Part of a small language model's weights.
Size: 4 heads of 32, vocabulary 2048.
Architecture: LayerNorm before each block, rotary positions, untied embeddings.
Training: a variant of SOAP for these matrices, 175M tokens.
Each number is 128 + 24 x the weight over its row's rms, rounded and kept within 0 to 255. Layers, rows and columns count from 0. Numbers have three digits each. The size before them is the row's rms in percent of the matrix's.

# q: layer 10 attention query, 128x128, rms 0.114, rows 104-127, columns 0-63
# k: layer 10 attention key, 128x128, rms 0.115, rows 104-127, columns 0-63
# v: layer 10 attention value, 128x128, rms 0.138, rows 96-127, columns 0-63
# o: layer 10 attention output (transposed), 128x128, rms 0.0958, rows 96-127, columns 0-63
# up: layer 10 MLP up, 640x128, rms 0.135, rows 0-43, columns 0-63
# down: layer 10 MLP down (transposed), 640x128, rms 0.143, rows 0-43, columns 0-63
q104 099:115102155129090124142118112117165121146103105109105129150111145127150145100091117058146102110159149112114140154125089084112107091151146171093165132104121134130137081148108128079148144131151113
k104 091:092153151112146115160104075161143126128146126094132111115117114118105116109117142086136173130153115107133140148113140113070079105202117176147112141140080127141109133159095120126176101129118166
q105 111:112112114147080138114121140117109103139185162145128152112112138147108108124129126097142157114135118094109121151113126110141150163157132155104122102130137179069118132185127090158097135121075134
k105 103:143163144106105127114105137122085134112135131103188163135104102166146130132147159147119118121152104104130151112150143132147157156150101128107085142141131151113099128158124126172119148131108142
q106 098:121140154140126154163115174129118122139160093105108130102133166115134090152107128141122089150136146098090120126142109115122144128135141136115112117159138126108166154110174165125200128115169159
k106 095:084123134106099153142122160132081116161128116155150150118157129127140095106113157109157085164153104163121127133139118151098097125122139093129141091148143112111111145132115131129119110110141152
q107 084:150164096125111101131184118150120139143172113124128110120103136100158115138130135184136126160111147123158167180105146143128140120152127160105130130122165119130140187149140075122125128083112137
k107 086:153112135103157112163160116140103076131193126155125154123174164119121132141156165130154127106134096132130138180148124094145150112137107116112134151130112163147113134130176107121140152133146104
q108 092:136141139128084136189115146137105100150116127107113146113116101118123125170125094159137065101122145105106169158131111126092125148174139127175160144109105142097118105082094119112160122096112136
k108 094:127153121139065107163168138171108093120143135147126112133140146106111148130079115149121127169077112120123161137161104158123102130161123165181132126104148150106140158121109101121127171104144155
q109 103:131152126126150157128096119083155151055142132110131135110090151097128098160104160141143155149109125144092173098138100096097124125166129128151163136152097167115164134140146138131062110101161126
k109 089:107153174166126116160120165136148121109118120139094136139156142105125174206141128132119131162148126123119133134127141095113173119117112163144140093103131130140095154123115143129124105050124129
q110 103:101128160111121103145147174094113138131186113097118176157149137138167105099147113165138200153172113140138137138116140114147145125139147144149110140147128149125139091130128171121150104082112115
k110 103:108155136147142067065094125155127123142155121162162179162137113125173145143094123138161126147115136138114156126094109125152148107127105160115126139085153134140146133127126121120155137156110105
q111 098:150155060128118153123107099102171156107133126123129058086127091142118133140134160140090117150148134118161166137142140129095117094080092158098170118119121126144121131139175155124160118148127150
k111 092:106130124159098155138150115133158128159115100111143109124149129145117123108111133126122126119119181100096096089120086118125160111124130131129145115114104123136113069149128113114110179109132124
q112 099:187123093151110100143106115117150110113120108097101130118142157098155152173086093126170139148166169092147108142141150163138169108138143120116129134104150108121131087084086123142089116068135112
k112 090:163135103149162127117079074121184136145119116153132150108151153109111106168080105134151136157155160104169109127174142098121158137146078158186113152089124164133122174122131138130128142104135164
q113 108:107061080134092102127169103146152139105111123121140131111150124123136113131089117100155112086148143114143140152127117121090112090169133145145097167109140135123136113132124122132088122149136168
k113 110:096150127104143120119125115133110116083135129114141137106135134138093121123156111103114078094135125148118137162138146080139125130143128106120086119151124126145207158134060127094087110157094141
q114 094:131119133121126108153127084142127121145135125129170139129099120151114133141120107089157113146131157142124101082094084182144132103117115114162099141108166129106165103122123160126121156154072134
k114 094:125140142125160164151105104138144146111129135152143140083129141106107103166123098103119145073153098123106101111118107136127132102084182099118094113127162117097141127071088170150110094139115114
q115 085:103112161147113115118130130168107160125162080103106118106137097150107114120158120088139141184137136071104168139125111146134111099115133111166137117107142127130149126113157129155090126127121106
k115 084:137134159117145149178116105141128142115172115160145136145148102151095089121132058122119181113151105132100129132148093128150165089103113136148137133156105122147132122139107133174116141152156106
q116 094:107180095144114103161130136132118138152133122088112145140134130126111127117143164107072148138067090149068140109116140126116134098134151099102111147059146126139131124118112177133115122155129100
k116 083:120176127170137102117109144166149139118150173128108142136117100131085131150115162104099110124138128166133144124122156124135108131113131139110136127160119092129141096128145129136125093118121106
q117 107:125160168115166130121125151085145150125131152142118111121112103108154131122169121129085111088130122086081169149104130135128120146144122168152139154103112137092146086121131096142165124125155163
k117 093:123184165110133111145176155072097094154136160150140074139151068156123171122137100139108099117157155103092116138101122126123135177154133148172117163119142128123128104117157116111149141120149148
q118 105:093155147140088143100102092160114141133142123100178135105111123114108160131110121156155099130108135146092144133114085092103053097097099124131091117129123136101122123124111146174157149161139140
k118 094:123145131160109155134141120124159160103157119126167156137145126089112151114109166166128102100150127152141140088135111085123129116166187113110092160181145114131120146106077126149135117105135130
q119 106:114133157067110115124097163121151144139143111109120139097138149127124072128138105114172147136103136112129134124123183181132143098093067133131112124153130111145140147136147148159133130089144110
k119 102:106132116110138129122116123111160173158137133172108087140153121170095089134168135111137139142128125179129100162107126136141142112127081116154150122130148114162157154136139188124136168157163110
q120 093:160131148159119157123108149136130136118195136133133166145132137142121092138163127133150138123121143151162108169107141149151125071154145146121152141161153139143093097165119121116124066108155129
k120 096:107120124159092128087108142109150138131131132162087166145109167108129132154159091115138128116079122163139117165159102131130137160177153165126112081134150158118127120159128120095118138121141152
q121 100:096161143155147119153120082139129142074150122126114135125073142109172139149129101146139099114135114119126117131148146154141118130158178083132089115106123138136141161122110171113144133140100080
k121 090:146170147140122099162142146095123114139073146124120178192106161133114115081109105155122136120100115131116122118140115118105140111142132113136146091145113156134143115135179135103137150112069086
q122 099:169105127134121107118128133135138127133083146134129108087177150106118097142141103134119128112149137182130139094092113127124114127110177110116085151126130096076130133085115171116131126126130125
k122 091:136085126105126134108130119195152113128117138109151142105133134123107096161124152123147121117151103134123126071103137148148115143086185133134095138127141154115138164113135127111105141104135120
q123 103:129153185087171149121121125145111096133126127146136135102130115134148116114136083140116099090121166119091140087131155123137151101134158133136158127155113128146141075157119133111117118084139182
k123 093:095104117131112156139172117129106149114133143154113120143138130175117125129150118116151168133177119083105123168092110174135106136130159178118149145122178156126117146154121135149139118140144144
q124 096:162125130129118125149137128148157120084084099120127129110144138127149150072068094131137131146186138099111109128114137150148086168132142131140141120079087080123108140138147118130136154149114152
k124 100:146136146099115134148138097110152143091094096104135097091113107088138128135112107109096111159104138139111095092120126155095126136124130115132118134116134096137155173134164140108119144128111185
q125 098:093136131141196084097170137141144160129139117159133135128132119101129155133143128114116162158155096139153106125131103084136132146086141103119136123144147158127113154153130145130155143114147115
k125 098:056133094138156110137103130136152127115140136144135153120125148116137132104127061134157156131128155148114131134122139127119118105108177100165174133113092118144139098142083131166142134097113100
q126 096:135089129143111115087127159133168131159107105095118139100129137114112134126153158135148170146134156162119164173119133139106137102128119109122086109146191131129149135158100115132106169159126137
k126 091:143130143137105127102083102084110137164134121130183149127138127094085129117145164167131113128124177130126123155103134124139152132127101129134115096141103138147164107134104105133142124149143133
q127 101:096084144182133125157124160145133105120121132132116130133080129119125119140189155143111137115132150121103069092162134080153135100083139135082172158159093104161132171138130132078133148116117168
k127 090:086097154153166136140116113128125126106067107124158113124115119124103131106161150104155192136108168158156161157136116155150111061121150156163170119163131091150110141111117136114125143133118108
v96 086:090125096133136153121099111118135112125114164135153121102110118115095132120118148110140141136100095189109142108159070135129136134133128185160167083148130139174173137123161074143136146146118126
o96 098:150149133104143109094170085117135115107130114094097144172160151101096136146129096159160130142148160105168122108073160093162168132138123158136099166145123138138100107124114150102106151082150100
v97 078:150114140140117171153156104140164144114129096057156120126128164115139145176082099135141141118138133077133142126085133153140150105117160135087136134131175141097141142114133099099115070124122118
o97 087:105131146150133120141118177109105110132118124146149100107115098153118119138143162141107117107139085130128104119127111089085108152144094105101132127144119148155135175132129103178145151094122101
v98 081:068136147111131122114107080100135095158134145118119143117123105165097146125157096137104151127099123149086126142123147074148136150100159131114167116132146153144130150141131151118105182114132197
o98 086:169129104144143116113128079172074141107101131119154114110171144114097131134125112162106123158119108101147133113126118146165112183084127089162093133126120116129123111093153122140152129094121150
v99 091:171121072147103150188138143141140133140110082114110136191122127152099125116166114122126140090104097109129122159127108147118131130147075115152128126109110132146139095112089182147107113109143150
o99 100:093132136096127136141135161155143135146091144158153136104112104136128092130089163153128151122125119160123125119144140175130066123149151158088135136154136123121077151146138090101127123121123081
v100 081:141129101149120102099159108087081151104121100122132132080106126154115128121119102129117110126132158149116121129148177106178160132132161126156183117105135176140121101133150125090101134169151103
o100 088:099153165133085136134128134136145094119188152130136131123167113106096161138141129135177131133108141145154157119128131137080117149158117123137111167128105126155151089181114115145125097127140200
v101 087:117128140150159182086125136200128108133120097123133125119135135145142105150112133110158122093115145118102154152129160131134110161162127156143114125131144141138142125112144072136100091144138148
o101 091:115130126131099091121116142106103143111144115131114121142098192092113095102117107151115112166088102136166104105159138123109122130104112098137116110094138120129136176161157146151137186115138097
v102 080:157150108136139131113167121117181121123140127135146108106089138105138168153079109157107115158141134146121079121121100125123155130124162140109125108099125076108110144082102144121130133128121105
o102 089:103121161116104103147162154128113158153109110136144205108122146118144096139112120112115135128168122150099146169110164105119109156131114109130122101112135111132168145138107122174108153105146146
v103 085:161126174108129114090137109141126157084140158143133150138126156174152103112112087139131130136106141124089114109123123112137099173179167135140141091172130094132146153142113120144127136147090135
o103 087:125098114155172136124102114099116105155126114134102098106132121071121166135131154130100159125155113136129161139128130113129160144103099144140114162069109168125094119072167138171150116109113142
v104 087:118147152132137136143123087152157147117113202124085150148129162119118112094131133168071101086146126110145155138125130129108101144214126159148147131102103091110112173101131115128146111124104151
o104 097:151094124165151119107130190139067106149144108098132122110131123115100091149119137119178159149121145154116136132136130116121160099079146149130150142129151136150141143111089143131130141148110082
v105 095:155169140114118147125171135146151107100111148125108134099154127131081137114148107195115077128137096096115117098117150134087126127143099159112150141132098162119131145133104127134130169128144132
o105 096:123097088148109139132093176175144126186111081135119142132118145133129078123131116113155155144112135165135102148138107133139113074136130114104145098124128096137105099125152138084163146131134104
v106 091:144110123104122131074130128154114170105120113095117109114145119107130133120105086115140111165140142126123100139109063129150143136119097094126115113117166092114154138132123124089144067155136111
o106 102:093167128158139151123151139115130104136128141145141118110122108149134145110124156096054128104096119114109148150103165115092111144168153103131091136103151138101120178140129105179136135143126160
v107 076:104122116149135141099180169079155150122098100138139077165141147131118108151130144169111130163142108138147121114106114114103119136151130081120121119153133132109128143158148109156114148151157155
o107 082:160134148113147136157092126117113153089143144139125166090123104094144131119115124091143128109115067119137144157089094150108150091141110144128159127148111124159109116091147123130168185102140113
v108 072:151100150152121175120152081139157133115100131080113135163129098086146108145092167130121057093166108108106126112148177149132104154119132141102155068119117137140160116125127143145124125118113135
o108 080:129136158136136085134126173073130102144109133167129120092147132131119106110143114089151123152125145130158117171126117150149168127104098144110128144140126111150116141150130134126101154148154109
v109 077:133124165137135124153132134129149205149128100154143134136125166116089137149152132061130105155143129111148141113191110109109122113140078144168144130105144105107136091142180110140158123120094095
o109 086:079138149088166137158087222122121145122123151095131153092126124096171098124134120144133135098105132134126117139078160110143168141126140089080132110129135136114130144135122157106076156137162135
v110 077:150133113136148098099133111123090104136124148123118104147091144095158132129090115142130180166074183126123140140135188105124167156144097153123138120121128134110177131140125086132136144098113144
o110 082:117129131141148124148120137171191134112131134130116148116168127172137168103171124137118110157154132143155146149120105125160109159087149114156162106130156146160150139152150134168097118122170120
v111 082:146138100156169148128177188124119135166128141133105130130134193123151140115130153112157118178104126131114129129131113073132155151110094141145113135176134153160165138149103140117156143137156114
o111 088:113104143114128103135146093163142117121137171145149172126129090087106173124135126153115135118089113132125115132084154137144170119132160131097146100084158140130119213120160126142132150120110122
v112 092:156108112130126154097118144175137143128097107123116107117096160120140152149139152142098105160078148077151171181129119117140099113126134148144098115072166118147151151159127100117166138119131126
o112 099:075117142122108133127171109126138149122116136089127148059160111122115101039130128140138112178135088158107098100126138139125119134145142092096113121117122151132129160152156161151132130150119074
v113 095:107163132117161138076092091130108164116171103108121133121160129097144117123139110158133112130135104142136171128142108126167101140100116128123129107151084171115119165153123097112146142115102150
o113 101:144152097110148116126133105112096164109150182148163105148117123138095113134145122106127143147133116125133159101137168098143142142118128126122135089123132099136175098093112144167154096128117070
v114 068:122129158127106146123130095169149127132178089186103102127109116106099154160108158110146110120145101111163139141148105104167094157105149110143088115103136148132084131143114099187134103123124112
o114 073:128126115095126125126111121088115153097131142079152130142116167139116105101135115116123128150139153123110144098159160129147122057147092115140118147177132087129131131157128124113115087152161116
v115 077:095132111154145091164129107119116109094111121113107075131105111126141110210118169123148155118131129067163137151151100142133118123111147123178136182178139121123151133134100144118131141124134130
o115 083:157104112127072195098143140077128153147170158127160199122148111140187138116112138123134111139129152180085110089162138099145146143145129140105136157135125134144102133129147113160103103116127115
v116 082:126113164145154131115137158144132131081111125121129115092115139155149132094102175141100150131158130140094157160153131090127107093127121124040129151125124120108110139154089117138107114137149100
o116 087:113107112143129125123100144127122118151124127079095136126140117148137149113150124107140138156113148149149157129125141125105119147146118112143139070095144145147146178129135081114149158112133081
v117 083:121137175125114133147129171155137137133121130143165160088104095136147094153109152096077137107141112153141131127098117117148149182147116084132103131107127145176119108126101106142137127125149134
o117 090:130079140117161143111139120099097149134136115122085144121108165099155130103131135153120112137118137071126110086099152158086128088115130087151119118140092073127111173113149135166087144141140114
v118 082:103122147129170141117136169169144141106118117117148130129100135109157139138122144161107142159122087123122145124151167150158115131146172084100118122126184126123084149125181106210179144115095135
o118 084:150121150133108125137109110120118154081141067121133101080134119093123124091114083120132114113116124101143082167106126154076136157155089124156141130120082114148135136099148128121115144192136113
v119 080:111128127132156118118124170103101110151114146150123096156132083154141098167112159150126136119176116116128124120148132099142142117142144105110163123141072113085112152097104150128122104119127102
o119 090:133131133153129151169180121171155131144145102126142126149128171146119137127091095074148105114134167123105110116131118143112099108135141147149171134115167121153148117127087094119107190109148178
v120 091:138137126169127086133081099078138086140152108147167158161139150168132131064105163111142120094104111161082137092127082131140138127144130152143142136141152129136121133130185149089131111097092127
o120 098:184120134148147149116139169174125102144088165123101100132115112077118155141157123169107142151138137101132136119126161091125164121104129150110141135118126116144139138099115090132103140101123138
v121 099:155113101125158170078138123135128144108121102092149124108107133136121130107068094136075135124126138119096151120144156116080119100100167136103093093105127101095120159149099089139153179107090119
o121 105:070125139112107112162118142121129111133115121131091124102123111115168093109165106124139114145137128138139136138052122167138143174139117132146139105095139124108130081110126125173146131141083092
v122 073:137107120173140153127131137135095121130123157118142084107144109155093076131070162140162126134152115122103128143131096126140127133087157135151118146139128073158139137134127113133169138178118106
o122 075:114152145154097145118144115108137111138143145145110203168127148114128120126103104111159116108103110119118168136128138082150126136140102152154151121095122134094153103083147120155093123122148117
v123 083:181119123130115128145117145129130137123081119128125075092168119163157135102109144136125127076120157082092129152147101153150120138081170132105117138101147140149099125112125136152124119123135129
o123 089:092128118119105142094143120134149145128147148108119121116112147089134165123131151082129109184152127143148120142132108109100110087156115094142100101113110147130118140165172131122145118125142111
v124 079:158137111102109149089105118127093118133146145127149122125121106115153095147120139109155144106097115116114147114127116123100132168115128093144117124124071126148110106111126120155145058126142097
o124 092:147129119087130114148099118148148097124118086133111128143111168135108161126130131093076097128106103175132104107114144135121120144107128108104089131130121112130147126137116133137135090147153110
v125 101:161111125160153120124169130156168111119091111120150084114101127130149107157134127123098064106081183088131149136146110137141135094134126112146104137095153120125150140117095139125176124137165077
o125 106:073092136149094144145128176116117151135159149123124185120131153125129127097133110142161125168147122135105107154085137155125132105144163107105154116159094145126118162106173134098136150105113097
v126 084:125125154110130132163102134121086118127134118127144183137163118125093135117134142173138110081139114085122099137104124125127090137167090118099092131151073155093160137136128151142112168105096147
o126 089:148135110127160132142120129096145178136168135121113043153095114171116106145141121098109135129117146166151158113103123140118110101098126135155184154114148139142132108136113156109132125121167137
v127 088:107120179161138121130137128045115119138160137170130146110106112138136139166124121100180118128165111132145135086110156179144135105128120095124144118132098124122173111107106124109098131137076106
o127 096:117084186124128145135090111121142142088092148154150100148139069107145130119164103131102136119150139133091143121152119085113135161118108152139116143140149133147117087151130141155132120082158169
up0 105:102080112163100130136118120114126145134125147130113117108174115140135123169146128160066133104091095127115144154140127093136150158118127139154136149098159129138157160110130122137130111103152137
down0 097:098117133102169106119126112098149130126117119120105110144156117094115119130155135106150095092146148147120164150141155107144157056130118143098186117089119115104133130135128108106115129141114114
up1 097:112159135104113152122155122182128105092148165112123126101153142090176146159130135098099178114146137128111131153152137112119112121105105084143151146117115138117119086155146119155124123140136120
down1 100:127121144167151125138118139131092167148138120110122114138133136104121100113097102166122092118129151144125089151109141150134173089163118108133153140114097095133126120108116150113168114134128142
up2 094:071122165152133157125116189123152140098138142124129105123168146120113122171126120139135158114158097120146179161130109106134102123121151155121124061147117068134126099091134138121164147125080110
down2 095:164146127153114130161086105144170131150120170164145159132076145100127111121109117110134132146091089106115113091127129127125123134163134106132111166116202109151104121099124115157137151128154136
up3 104:156114173106105108097088150122151150131124141142147131112139150164162130153127156124149102133075107143115099122134092089138147130135125146124105179119128142140098130145109086133113137144159095
down3 106:104159131144143122144113092093097112110180098090128139120101086110157135113178113140155143159130094136099125116120136128136129120162131120118128092100111097111123107097166089119138112156109147
up4 103:127112053151180122139102136143150105124113089160113127104095125111137166106150182125149123110151131098126144134119157118137184115069122132109151139137139146145086089120170084131126112150133146
down4 101:154136113141161107121137162108175111153154142114095114133147124149168119119141116135124104109092120125109093161138148110109099124113143126142096144093086158107113114104176154083136149150188090
up5 101:068129164127076181135124138153109131131112062133111134117126143139126091130142160103133109097089106127137075167130118131093146138107116153081148141095130104127145131119104107155139120127115123
down5 103:139096116125192111118109123125112139111124133084106188124128165103120121120170088123157119121103094077106148076187119141095131156174166124163121139072103129098139146075094140149103115155126105
up6 087:143162134070103117081086115132138120120139101152118140150140163142141090136101140153113053175125123136086164126126110140145093109131172106142129146120130166102110135141113109095155110141160105
down6 091:149082105128131135159137103096139139131120130080113124126099162098148148143141131136123179157129138103169122139133131103126104166139147107134157131136146112136089084153137143093084139107051098
up7 107:143158158132137132127141187118140154115143151144136136151096114153119125095148116107108091128151151140116144134090088165143101145093142133128140116109115105111129126117201141102157148139109144
down7 103:130117117132124095108140116127125108132145154107133149103103094128095141157087084120147168102120079138109095097157156143135120085141118158141123078119122147137125110126123100125124122187164109
up8 103:154123112132139139134101112118126134156115096105108167139145143111173142133109148126156164084160123117136106138120154098169113130124124133133120127082128126110099128164129101189110118121123093
down8 093:097115134139154154132121142136114094076125099146167188130158115138104125135128109147139117170073133099114115127150119160077125093128121115128106117166133094190112154123107142114129119113139179
up9 102:108113138085163143148100156143136129103153096176120124134138128115168147140130117090085148132173101141131132074133120145097151134115111159117178109130142141126133151106116124102118097099138108
down9 102:109148127108149110130152140159119131097091149142137121103114133125105116148119117115125166194104123152120167126113115134098145115093159137139150141147111136187159095113149104136141201128150153
up10 099:092111180116114125113104148153152087138115130134142140131121120141130091145124132089125123131149121113131136136163096140120139115129136145082146124134141169131134112151148120127131132110123126
down10 108:145140113089112095130100165143155132148142119145126121131092145147137131109177157078129125135159101149143114129052125091139144133100131161131116156098126082131085158133134131150173134143135109
up11 096:108117096133124130133150136119120115139183122156122134135107104161144134106155127161102089104123123148133136141135110092150175168101123119133148106103145158136104120113104159088119111163144099
down11 103:130109159148128164149109129120154143111078108103157138142164157099113123108131135112115096135121095136145155104115135131175090138159152137152091141136058130100126086182182135128170099132089128
up12 108:163125105146099144133108142147133169133160121149150116122109139164128122119132143096162091134116121147071118120123136118129167160136135132091146119181096164130099134130118082112122103119121099
down12 116:165125156101156085163138171110156136136129134118126090131030136115125121141132131135099151118135134165164142100083143123179112156149098109084171112132115187117125196127133129149120136141103130
up13 101:107126115138115118151142150175119117138114148102121133142103130108103109122135147186143151106121107143162099145143132126131078125138120111113113146078157165123163107112115136078138155102154132
down13 107:129145108151111169134126083102137105091111138099106111130119137103127114155092105138162115121115094165128138100149157121132182134061119088123128138095131115172095119157124122145145127127101114
up14 096:149134111147113122131150138159114108137139171118041106132132131128140125141153140095147113112110120140095091145165114143110139126120102132113134116150113140158130118122138105128125127127112147
down14 106:138132150115122127157133167149109136179127096114105106110127166133129119131154136079112123154118148126127133142134059084152141123120158120138134126141161128181132116128150129123123107053123114
up15 108:113160118133118090117113112105112162096114135137053101131122158126147188093153144124178144136144132135132150110135089144083134127090131100130138137122114146132126153088061100124150185133086144
down15 109:141118132101156101168165139105112138100130174123138132120134137133124088148126117108128160144123122144091123089158143119131152116175145084145124094101122126128159140125124127117112169105121074
up16 099:150103098129130112124129112122120133108126089135134156171143144159189115117122133123157120146136096149101148137152138157124123144116140100136126148163141123165086115123128114125130116117166125
down16 100:111047116134149123124120128120074136140101114135140126119129118099132143121116121140111102129145189117159095169146162130137110133136101106154095121128112148123153099141162112110117128097073135
up17 097:128142138140109163155154145124112125112114138117117104154084131173101157167107153166135115124147114132118107176092135126104192129136160135075118111116184127098104093112106130125138116104167128
down17 096:131114134128130103125150126076136118115116153165106176139105158138133175165128133112142127147106112097136119136122164071110066088119115092116139165161118122147167136111120149160106128124080097
up18 096:115096142180117118077159174127177097156137143116146121098109124144114161149170098134173160109107153084123094154159102127150133150128162112125131125104117151046125142113114085124154144121130118
down18 104:111136115137113135108099125124148156134124081088167149076137140140164144117158125147179111138071159120121105156143146159129117127155113092107120163165133138176136123163106144092156107069140158
up19 103:132101152099110156116136142171146163120144137121147109178118109121106147107114141119157096112133133142167138101132158147157101116158128127111140120082104161154141104126156082131144144094147130
down19 109:161157124121142151151124168141149151124125119091156121164114115072105145153164114159110151135073164089085118130159129125107170103114125102149101125108137149142119140120124151084137079110131097
up20 103:126128115155109159150172145155123124086097128137156138090170125136147127132089102121134118087129100134126136091114150185114137095129075126120148110149112119142067109131126118181117149101119105
down20 101:108137131115158083164140133124143137152115124132098135183094145141148125129135157099162158126131136095107115130123127111125129115132164112136105113167129168130132160157126157068117091118174163
up21 101:143138123159111165100127134178140105132047144162150166140140123116162168133105142115113144131136126122143179135139144096147096113125137130131151130133146057135138123143127112133105138083171134
down21 094:127136108158142161118118119128099129134149120106071102113127171100123121121155084136125140112135088171112128105112136141151149158114143148112171130112112123095166113108165101111113139129136107
up22 103:094115148100109176128090136151112137141092133109081111139097084100104113116090183159137155148146080158142143134138113124144133156129165117156134129117128135113146087131171117175145120125134136
down22 101:144106137145119153085152128161106129096121123127119120085112130144124098130133100168134114149129144154094136127133134134169165110155134134155135094107151105095101119149125131094162098113165102
up23 096:111105153157120133139114112135135127091167145118093145130146140189125119079166112102128087128116113125122106103112128171095132099096108159121143124086139138126127101106178073137171148119164160
down23 094:165119141142149143127125146131130151097130118128141129115103141110142153134123171128097091156127161130147111145121177140132148090136145118157136113139107110075168157104110137122130106096123132
up24 106:143097136095088095132135152145112160099137162109143106148163144120136124123136106149158123092120087076149118136160165125130179142149120120134140150185129103132139105149126127161096136105129122
down24 114:147108136136178154175120138133131109104116151186158122118148149114130144103123125116134152131127159135118131114131097141114141149140127111137129079101111138138155101126128158078161173113131130
up25 108:134134119128176150163144098138203113097132119149111132124089134135153114125148088155128184089117121136145142115107134205101130149113144169108125135083061130123128105131127134123143120083151103
down25 105:136118148142140146121098138121168104124106115152104109143119109150113139152097123179131122119169126131080143106144159175148123144135105116108125130137074095162109125135136117136148121118123168
up26 093:137098128164153151107103085153117100134127163107163130154108152128114112092121108145122109108089123130118131141136118128124069087149117095131100157165122131152105135110106101119158132154110120
down26 087:107171115116125091152113147126127125133117116153112109107104094149149138132169153095119142122164132137152109098168123126144159175123157134123162129105098138062122124124096142128202170129112096
up27 098:129133132146152107090111151133103176133146119120115126124133093145122163102153145129087160106146107127113129074138122111145147146130053141145097166136103089152145124132130109165147113125109093
down27 104:105190125117184084087142152127163117159123042129171111123163103106144102114138134147143126180114141117114095138131125125097132163143142141128135120115104118121112100128120117112109165127103111
up28 108:125191144136104138103138134138139119085134102139141144089129127141100116136129109126118109105099156098175134123119112135132134122138143110101155178110139161118146149143100129158120096133118107
down28 109:137086189122138121177133146127115143123100131074118112173144112170129161148126148150142160143132153150119147130098114096158118099126118102102144161159110129152079113144148148172075114110140159
up29 102:091121129150108124120097128141093122122149115141086089104113083136103132124143145175135128154130067131107147150106118108122103116165116116159135106111141105147143151152111127139127136116183129
down29 107:143121108114168083125144107115100121136152132157107186129074120128127177147110152110120059104137108124160095093097124102149106133100167127100131104111109126141141142132130139119097110119119140
up30 097:125136121110121062118058081168129161113134133107106132097135117138135152164152136122139149139150121133102105157136149101164101176153137145116120100092118131151095131113145144134132094124135122
down30 101:120133180115132150134141149111122144118114145121077121142137096124101116115126135134200099104108142104151145085132134187069163094142163108167099119125104122129166136143112088115147157124149133
up31 102:088146120149157163104086105104104174164165105127130140089159052098154122138114126131137155096144126123131088145110138129089107145124111125126118159192141157127108113059141140139130085130128104
down31 108:139155170080153112092150158123124130079121153084103125139103113119146141121099146147134101128111166177127152183140142144156140115080137121157089105127142104103114144094106136087123122128137121
up32 098:135112147136061151158104120123130114132104084156118130113189076155161138121139104112126132119147151131107129136090152126102091137126102109105195158168142149101163111136087124122135114122134109
down32 100:138119081135113174105126133138147138109092148097138102125135183106133112145137138143122095132115104119150092101126149097126145097138138180144125086066135157163117077142107130113101121099125127
up33 116:125127106129144143130164119134123137151116108106128156128120108114184122128146187122159119143089127115117086143118113135123145106139149163147101095148134137142126153112161126132198150117097114
down33 116:118096095132163125174168152097126167121127093089136100162160187129121153184125099137122154097184159109124104130140132112130130121144138117121152142145140079112119104127132144150150128113124147
up34 100:139120131094091131096102108122129101099098103139133147169130122156139168134116111075137103133131139119119140187133163108145140109095117145119145129079176107109156132130104125132143148112100155
down34 094:127163115123127135143152120140129134140146104149140138105120126148126145147164124163139121167076114152104138129150122172071129159128142121092102135156124127174140101109139157107155140099121101
up35 104:169156098093160137072116117134150118123105139138123113103141142150124149174134112181106139105129113128143101123116123101153085112119108108134147115132080083126132110133195125111146126128162120
down35 099:126106078131099097172102077093121112119155130113185110159138159117129104146124133089103137174173136155109111146131141162114145164155111120136150117068145181154090166130082109165112119141156137
up36 089:153090115137106119121161121130156129075093174132070121154126149140132139161102112123132136134133166119124153144125141119107140088163146155105089154126122107174155117138121113091135103119106122
down36 091:107162120123120098140117099135072145164147125130161154113140130126121085134131193148149142120138107137105129163130124144143144143157121159148148138138121123082119099138138174147151113110147107
up37 099:141125123142146173156076128091109115124142144122144167146130119079100164156100124070154160131110119119111100115080148125119143075094109093143130148119099134134140114125125090101153161144188098
down37 102:095145081127152123138122158092141098123148114150111129126123103124149134131107141152134126171087096112115146151087167134100132109128108104131166152139177164136122120118141140186107159158136130
up38 094:146155134119166151139075091111112100118122108134116159127128118155166116107148133121146143124110140095141154118153129126121126188114205136112142137133113098080114117088146107124143131080182126
down38 093:124101105133140164104130118111144135117084085150116110134167141108115120129125139179131121125138127124140163104106139093098117115145171141116172114141098114161151153153126119133105118141145119
up39 114:111158145093145145114125103105121124089154150139161169130141110121145143134127130126083140105064105116122091118105137173111112129123114101114162145098128121161141065131099133122132105114132141
down39 112:143113103156157151077160105129144132103128108123136122117116140088122113127117113125142131159104109123100125159169114121135107125132112126126183115161123134138138131138152144109149122090142129
up40 096:096146094091080095081102126125155153090141110157146074091122129091129085155117154116120138117125121101112161144145132133094168155083133095158126138161074121123126125129135136159148188106144173
down40 098:117158104130137100143112106128149151094140155094154117146147107161137161095130116122153110190121112102112113121126115119153124127131103111125135135126115083087182101115131107187108143148108106
up41 104:163125127119115147157175152109113120109109143103061157151130169116160167131138143139082146124117113115117077120096086170161126155128137102110121140122105153143118105155127129187125142058121153
down41 096:113122117098127150117116081120147119144107153126157141123122083147106139150126141130137139112137106123117138105140145144140167149108145209108101132130148146094125154061135115120124119095129076
up42 093:090140144188176151110130112146148125101121124099107132140130118145125185152106129103140111142163133109099131137148138142155142145118113137073106089117106138124150146120071112118124112127104095
down42 089:104144105090111115156116112165120168101129106086135133141092121105157144109100146128131153111154138169158109117184141093102111170123164103149159134120145141114120140155166137156086148166129150
up43 103:107153144130149113091110133159104122139127087132141102152130134133118141120098147162166114086124123095154106158122082105086139110117151103123143138144142113156127100096132083136120087108104149
down43 102:131136122133137136070108131158151131121119137096146150166126130120129161111115118139112120149140091130165129134108130137121176139154133119127153116112118113098076078138175144130125177147144144